Part of a small language model's weights: untied embeddings.
Each number is 500 + 50 x the weight over its row's rms, rounded and kept within 0 to 999. Layers, rows and columns count from 0. Numbers have three digits each. The size before them is the row's rms in percent of the matrix's.

# layer 7 attention value, 160x320, rms 0.184, rows 106-127, columns 80-159
131:532533506489512543475582558458502401563516424489511522399495500466521550476525427481495514449465473580474488476466529475507529549468465447516493435534553483502375459505441505563541480574501452473443537615432483458478434482540502549547443501
137:489471522446642482441526514510465522510411404475472561527533545525473546407489472515540457458528466474422519492401530581509465592476545474480405516501508485509488439539527534556453507488587424481486524509583443508538463439460477578474451531
135:517504487513430534508592481550484493561495495538498596528598478544411452506471518493498486439426485486523507438485536468431552460563546586500488520529592491445343480593469478520525426495508375515465466491534486513450504509549531493508527481
129:399497447497530530471560486513430560401442547493458500537537501581503452459583544523493453438530499428400513461473478494484606385536416433475484465481498439489563516473466596524510553386456512536512429490499521480489518586495541487562531502
127:518482451418487519467421539535442472521547476442380507536421495560474445460444533515517480435452525512525465447577448516497468401574500500531438480495552486573434543574509505488516561512485504457464552386482540441632470494445511540489540463
139:452547519484490462511476632550487493465441570567533491542524475473588501521520490516563472487591566499514494515461552488454508439537377566509456415402454513495491424406544470533508587519417541499505496547503425414518491525432479422541511475
137:519536478539538460495591426477467449535470485455569447423470497499465479527527524575428592582467460507527545384502489543640556587561529491491452426483502525495543567506531529507487396522490497527449456436490568451504577566525496531473448555
138:505444649473458511500516475387475428470534514526527562491480496447549533553591648484531464521509543482375491507540482622533530539457490487501557440523507486503464547504521501498559570516525473500563506472462492503457480460470591532518494536
135:521528506499481521521522528503467442522563494563470494510455489535480518473418500433540430490532392470514509523497516503394491487388603494532497566400545552411532465488523475570522420548567473462539505501494601469485606450460462508532505462
139:497608463457558481511545477499551492468481569499517520503471489448398524430569549446527560464469461447487460502446513473454457496457474530500476497527473439510573456487534567547506466483549534415448507552496445512557514632600527523443512480
133:475447556466509492482490476610532528483481531402576497484577524474454522532514376491478455492531476486445504450523537446558448515450413518449539469581511452503444593515597435472456508510466455582518538464486575597534519543439497467453507504
135:540547562530517468496532517554483515497470511456468527531545648538508500480462475505543480550514585512476495669523522421577512560559403502554496495503497496524546507531502501404503544543433538415456473434413467528530559464518535506521449427
128:423539488522416496475589456447538519538469462530527495487443500457515426497567442515419498544501502460555499493504460593475584495501470466450436457410542493528576455503458539577501442484465423438555508446478449466474441499524461537518547447
131:445506502561468468593439437460479482506591550493541508539455520538465505458501550505504563481600516435536476510485473459555477459417504429472487511420497446492600536562548518474490470489534383525496556583491496422472472461473510391497488511
135:438503554517465522500498445461443503538568561489517415466466477538445514464528464456518543449476536530588448513503433549478486503415485512464482573488490466567471433573497520489572642449467588512461506510499623501563531573403456472459497483
138:451534452563454445474523501442503508447566525444336503520499552517456541499581477495496483514478522591591506565512517603433552544601472489498528495451545451476592482542556481527550461526480508416411641490501507482601486482439487519554495485
136:500591473539493455433430547503534483422470576450489564546444498509539599555528547499478432464461439530433551459498544511407476434457404475481485417544435592457485504447507572432469458539571448566450452494492449526448461516610528492556468519
143:529523572510485507496490472488522486489480462469422504536471644488500530522568556535495524498441530500553462552472526513564508529464488507550452488531436428511492516442514548515421583568530477544521574470500444485523443553544405520483522593
141:466536545568562493517556510580512401487591485472481587445578452545502424430520595476511424522559516544503496443504532425481430421469483549494501453501390469462574495477531525470510519514517539452412428486594415496492475520527588494473463488
134:532467416451444443435529497540450532423521553603540469506478497546520498497489461626493492480465442488505508538488556532575475564527393432469465452490431480588496461517452472489501613561433505525425483540496525685513557491441530422487526517
141:462453475538537520537526500522493488502497496436517491498488497499499487559448481462607450470455484491406544542390451542472485537479573525494467483477508453514484558568461415544543609500540476615404491520481501526405523522511543451564587503
133:481521471497498472437550495560524536467557510524483495545495552529542588535457488442501507448524468503554527491539442475428437502583451503512481494495482539507465569541519568560429564577490546619383508548464503412413432502529492451543482537
# layer 7 attention output (transposed), 320x320, rms 0.157, rows 202-223,234-255, columns 80-159
123:569505474460515440529562522495428519505517505485534547504500449486496447502519544435468516516463425530441447490503513522560519359587491370530573517488568459467391606477476524441498430581562489640591590480499475468502569537562544438452539432
126:522489521494531433406431527475511539432518518533559547496506487527511539523501546518507496553458540480551550577356530550467469526515527450562494438536516516526544489412522582494483465426459574486456488432485507436569439544524495437532454475
132:562492510542566508441492560568491537476517488454558466490506513537563460428506390503609549508541579494449465465567448533515541453482496542442405487537528527570470584500510543581448530490409541517464487497538510476497569536446516496382403619
127:387471448550534404497405512499488430478546504420467547413496617533533482452444542551482522564465463499519444387514616439471511528548557458560538485458495448514501496544441546478461524359612578581524482510529504398479517474511490542517516558
124:494557537592464507447491559424505436503438444554507484497471534476531531516477591488507596517454500498513464473479449450541461470510475508503390438535488479455440541528527483473487553533518481515416449519551615529523521495424496510495447533
127:540533537519550543477503456460594481465582440526511510577489553361486507510424602556638524559510456512473512470499515545498579418536382454538345440383497490475468539526549479493526558618406444597562515497562534466487508526393511484508569582
129:492560579455600507433471472464518577505532549553588564465518462585431471419499410541446505492531522539444546477460421400542528575550440568548526500476516457540512477462514499467428465450602498547521537473533497482461485534536576532507431504
126:510487555474427518535465462440456468413463583463438475537553535488465479429572516590486395441564449521456551459480505497462450487491468519465573516544474553469575519510474490478420481542466484535456487484537612396500460442569548528480587513
127:436587499456490408492557489496579423518516501491538417550543513577447505499477493507505583479539506446491447499556519462457481506482599556519560538627516532529589483577433499557517511484465415473501440519509533580540492460529526520511430476
122:503573510510660367441600645470500516455519483479443444478432491551428544514461483534495467535421493483511540534502424464536474488496517479458529584453562483496460548435556482519509454479435435512542464506491428530405415513510488538531498470
124:411464531491435460500558462654482444536451609571520460448560488541535422389498485463414493446471474461514487476543536567491592451491424529509459559427511564450508549535496526553506520573422490601422464454544573549509519624521536543535448542
127:462543544399461510515603597471411523480527551429547517453468561600570528422469530517465548492521438492470572516454504626505610517525450503488422449554472519473520437436507585465489503503547488470470532496454438568587632499492451505403438487
120:551536504445544464448513513499483523468557444465458588499459530501532530527543447453530502455510505546522570462445467526556575511475530569432475540524430485562495496535469486343584502481469613516612509442498513514452495594438431508515554479
123:472437486532507451401506515533481468481506505566441410480515464532527528487462464463473630421515541489492468531546455507571534546561535503482439583463442497546549568491459583455536557591438479482642476493519430520546459392561532529577574454
125:527600507548459512551515506396547469539426531432457513439510467556507504550466521570573546479456553526578496463604513502516521452378519489502576462618540519510483514490454551517511433471415596547498464562589537500577526635555535497481515488
125:499450489584563477508520392562485507525508481473504459517536408449482523438600508509371535487496559570489558504496569548541473429453446511540547568535507455658546482650482405507484411486464511553597560443491532509563485468517488509492460474
125:533523548564490453573531588534539476524509536541566543463450394514579486491410542466487406513523529503504433554477452526439486516508437488448461470553454538433487562440525506559516443591475505507551569483458486533474588488630502528561528493
128:464492506526567465524431498481477508465568491424516412427534549462524526512529569574593380540440610510518549430430489406490435571546428487550556553587471547491498475475508561437472438417427460496566453531477542506544507536488498518566529560
122:506494484532436467523470500503566424535530509510492395501456435545500469489447443557645511591470440510479487536417528549525540424459467524464479465496497426477562546412506559477504355419432513601409548419497399568460449510484426578513503540
118:495449472411519478502493467595458444496473513548473567443551560487388511566477541554552452557533574450482525526643543583453476550545450540444458482463546502542535495485458429519540550539624514508494503606548441489512487416504493490399511545
127:462392499454457548474479518411539494474513503564428552540488510543512556374490538528528496456482523552472441466561564457540585533486599567514543544520464452447543441498516476525527402552493554507423474515445490558539519493474490455508518524
128:378632545387484454555467519485507509494476580506526474472514539543471492523467522530464524407595501517487485471465607480410484511613533452545503470571480517496568537510515493430504579494420475622529487508419526504506436515397457452498527468
137:437449504552454555488447494502592497483502548532457435502470530521532589453483460533564461488514570455548564564516486532434473654440495643538456468487416541536570419555524480560506577438470527374441393510535553538479435475454434524552456552
142:441519467550455594611555470523502450557492501460447442458527495472540457455521456492504480427542465528482477456646453450523506460511473541496538559445501458462449511587477426496505505570541439541547530587534469518449538461507505546476558526
137:407506492467397508547534482459513477492495498512410486511533523468434528602535605483417434487508450507556509534485544434479439604518478466571607504452439487451523408526548490400575475547557484462530516486451469513519462484503495501594585415
138:602504574458469603506581471482516602525488487537541473608493418432483546522571417427541474450518530517480543587519414578555514482447447541563475512514554531522470522501546435513520434620375435408484534528496514621541505526514489467501457449
132:531476481408541532541485466524515588490574597404473503521532480513493482512526420533482416502514483500477526539519579559487547540504523482450593577465557540501555473459432536556502450496456542487641541489438401471465498532594477497524535479
142:500468449476466457548499574509438492529417541452514496422520453648541473485564390440420459424497547451535477545486477464506431561441608530552633574583488527521515498445440511479482484390592534436469515522402511570473487512636468524459444423
139:506432419528369530607548514549457448483475447421423450497469525433583553567509570419536488536487480451528468543570578602473475425458567420478459479528526526488484492523454476512596521536437516481457451518491488544523502442430439453495588491
141:496504435536575530486514511557558536574546411524562559469454486533523481543393444363494565584435556502568457527502524546517540530495562504552433468491546486535417467482584464530607517469550511441506533520449383625493536562418433485519449516
138:598398509546473555482487543516429575461494498493455555451465489419517519541542485485511403501454477529507558526468501492534489498515427449528423450428452474484425537482564498433470499497516572520521587487488450366458509504452485494515535546
142:497448519519358614548401348554509478528505487515555544514552479424560455514524508462511509453589531479487462467491563543484531513489464517503472413570464521519549441593445504478470546535581556498507536486493595466569623485425474468485495569
135:551532432467585542533442515358575557439551383475488518573458524478475509620493513542552491549517502520492549520494479431489454557515569459538509455595484424523472428475448512449524496434602493378549524535445451452490488407501476475468585434
141:546461453565547493482406430513604453522427430548447512511527450427449441587534471457535466500464567537518399456512490422508428424492584492568580577439488503512493570556505413559540510494462487531537474491565585421416384530499564495582581502
129:496470499544449532536500561520537500541449560520544408427525485489448498451444525549507488508466490467488429527575523467473447482520467491441537447488544532448530509458533535633429516518529401496415531538509518480559513436502553460466449524
138:521507476449470545583519474475515553504472513429556568556461520473474486520529514500529377553485463526536507453480552501426471491479469491502533438511536513467453437502499406532479467431602520518363500487461561455447541579437438483404463545
140:484429501481542418439498491607425540462578472578560469577505540476451504470533483429438451560506456463422518538367475469490478567604471481430464501355462481487513485490485479462471578515575396454525574403422461477440462391471475487516493515
143:504546535474444528482477614421510476498471488512497552487466568539509463554422512514617453533495454459489429488487415439475533522524550533428444421473462540360435519360501634485489575528519489447415436523527468497431517514453509453491537547
139:440485453474487558426483458469479519499523430488424457560524613463433524521605486492506594505472499488518550465512543494589521517467580534485535553458557462561525450527473510476491543374537525496438470535564504455524421502374480491384483517
142:520501545505409510499537498532494464549434523555495579595422473512484451504482465454371598454558394494454446559561529641503555438464549497488447446388532474488532529533485439574510553555561531502473539484516485475435489467525506496416495440
143:525498510430549521490511472510442633475478492525496589493509568478484490548519531455382485416516584477553528496600485481479508575541544476517493558525561559531431426599538460508512613547542482389599411574495568423528551470514563412469549466
141:506574510569490524516496516398538551507525507441497407558483457543617503436545468476469563464472450538512474486373459400556527437448584489507552490540445540475454497499533559535454456444380448519505497382449550492515514587513478490613510496
142:522591493506536435519486471585476511486481456466544469461513537480511427612495471478470541517529465472519576533439430532448432461508397404526481466467546530587455553509468523479479588443463491479603546509569519435444501525547455576509483459
135:589389475603544590474543467505500523513515392483501525504498454443505489487530459486520461604413538466522571532522365518599539485347505530509506523466492496529476437448526502553489433519592522373461518486545488476492522494598538576441430515
# layer 7 attention query, 320x320, rms 0.113, rows 256-260,288-292, columns 80-159
101:466509460510438417535436469457507510510526466543539554542463603516585560541540502429574535592469448452469555477530491411569431541502515585464433531517461503510551446481501425502497451531508512503484512430545622510635461598509485539473454452
103:504497520546500517473500339433509487458389556499516462522515508531548569565446435498476473440567494507504537463544445461501563498407573608554542563547523387482426510502475572461504477466540434469465457495560537442529496519579503521488506481
088:536506560495510462544538422474467512391492578454539438499468608452474401544438471540401521448504506518487524538437509512521490443462511559494484521440452484500475498514504559467479559583439481550460475472502456538505487460600480500524588521
088:513553468521499507493407505528425503619444447529470501475483518403550547517549516514478519571519357454469558461541494468412472607441534448445535468528496581480518409470551432526468528509531455565579490500509614477568526498554479533522511449
089:520568466540485496484517560385430615461596463460467531537494453551520528512552388469449439525533582474472473504534476417493550402464570562425500421474463472520503419464474456463605508500502459412459535465466463504514533550536449597556638514
063:423566614468545392535482503482426505577527495545468527478462509446630461484562358460542493442461520438520503375457495536525519596605464573513510515457543525503505486465461413456430503534475588501550569397525581568512521648477484436468520493
069:426533505486494493588533436463492556525547517494523536510484532420501493448436400472547519450438590477415556508514466481473471470493533563549522551522507443530516502402438440502494492439469534478558501411485531486608520554557552456420457516
059:488393497509559420495547547394503581484522550460540491504519539493521461514487471454526480417522524529522534478498504499449462560484539483532507554457554397534446487460474491492540490509438449514432441538500563522471495456537463469497498578
063:498538514455413507622507530596541493563442498523468460541517472465549522472547578490511575531448486452488416493439521415478431493475528534458498524511448518513511534498524488570473460508517473542547528434523487491451555532524580464503516482
078:563523511501529550426482511503455490487457486458495496487540476554445474438522519449493443510572452517537511545507472517498475462565459482428437426488500462495482426495526482500591447554463485428450461502542523535466426457443451500506455493
# layer 7 attention key, 160x320, rms 0.105, rows 128-132, columns 80-159
069:520479524528552558474539415524521558525512497465537487461527448412458526495439437392487485479547539500550435510499432516466509503470437564561572502467533470547470499465535523538550471528566509482461559417509420533416419491535452448526496535
073:491433443441520523439552522457496577493481484488494456488567505538433543490484524417518376533484526493420466503541518667438488591369560534524442564445441548422475449494462563469494540465438536478487592558455518620509468537572558494505535530
059:559525609556590535460442529561456428560502468475510468529507462478468603417470445482492440508423457530454488503587512533552549452451435476454551384551599463477520502518456492479489521497453488365501469453527416582498429469459509527495541573
075:393509431432499517535569525408492562464568525497443464442512571506505481534400475464396543460493558455565449465429528590489458495444452572520511543529486551480460501477496596606468448417447443497535488468475566479405598528512502458461555451
079:565508461534408493464531467543599444583527600459592535498523458500579517495482502430493529527526480509434481544629501514502563526420525483536473445440499509530489493541577568443544585513537469472442570461579602558584453466498412509422518501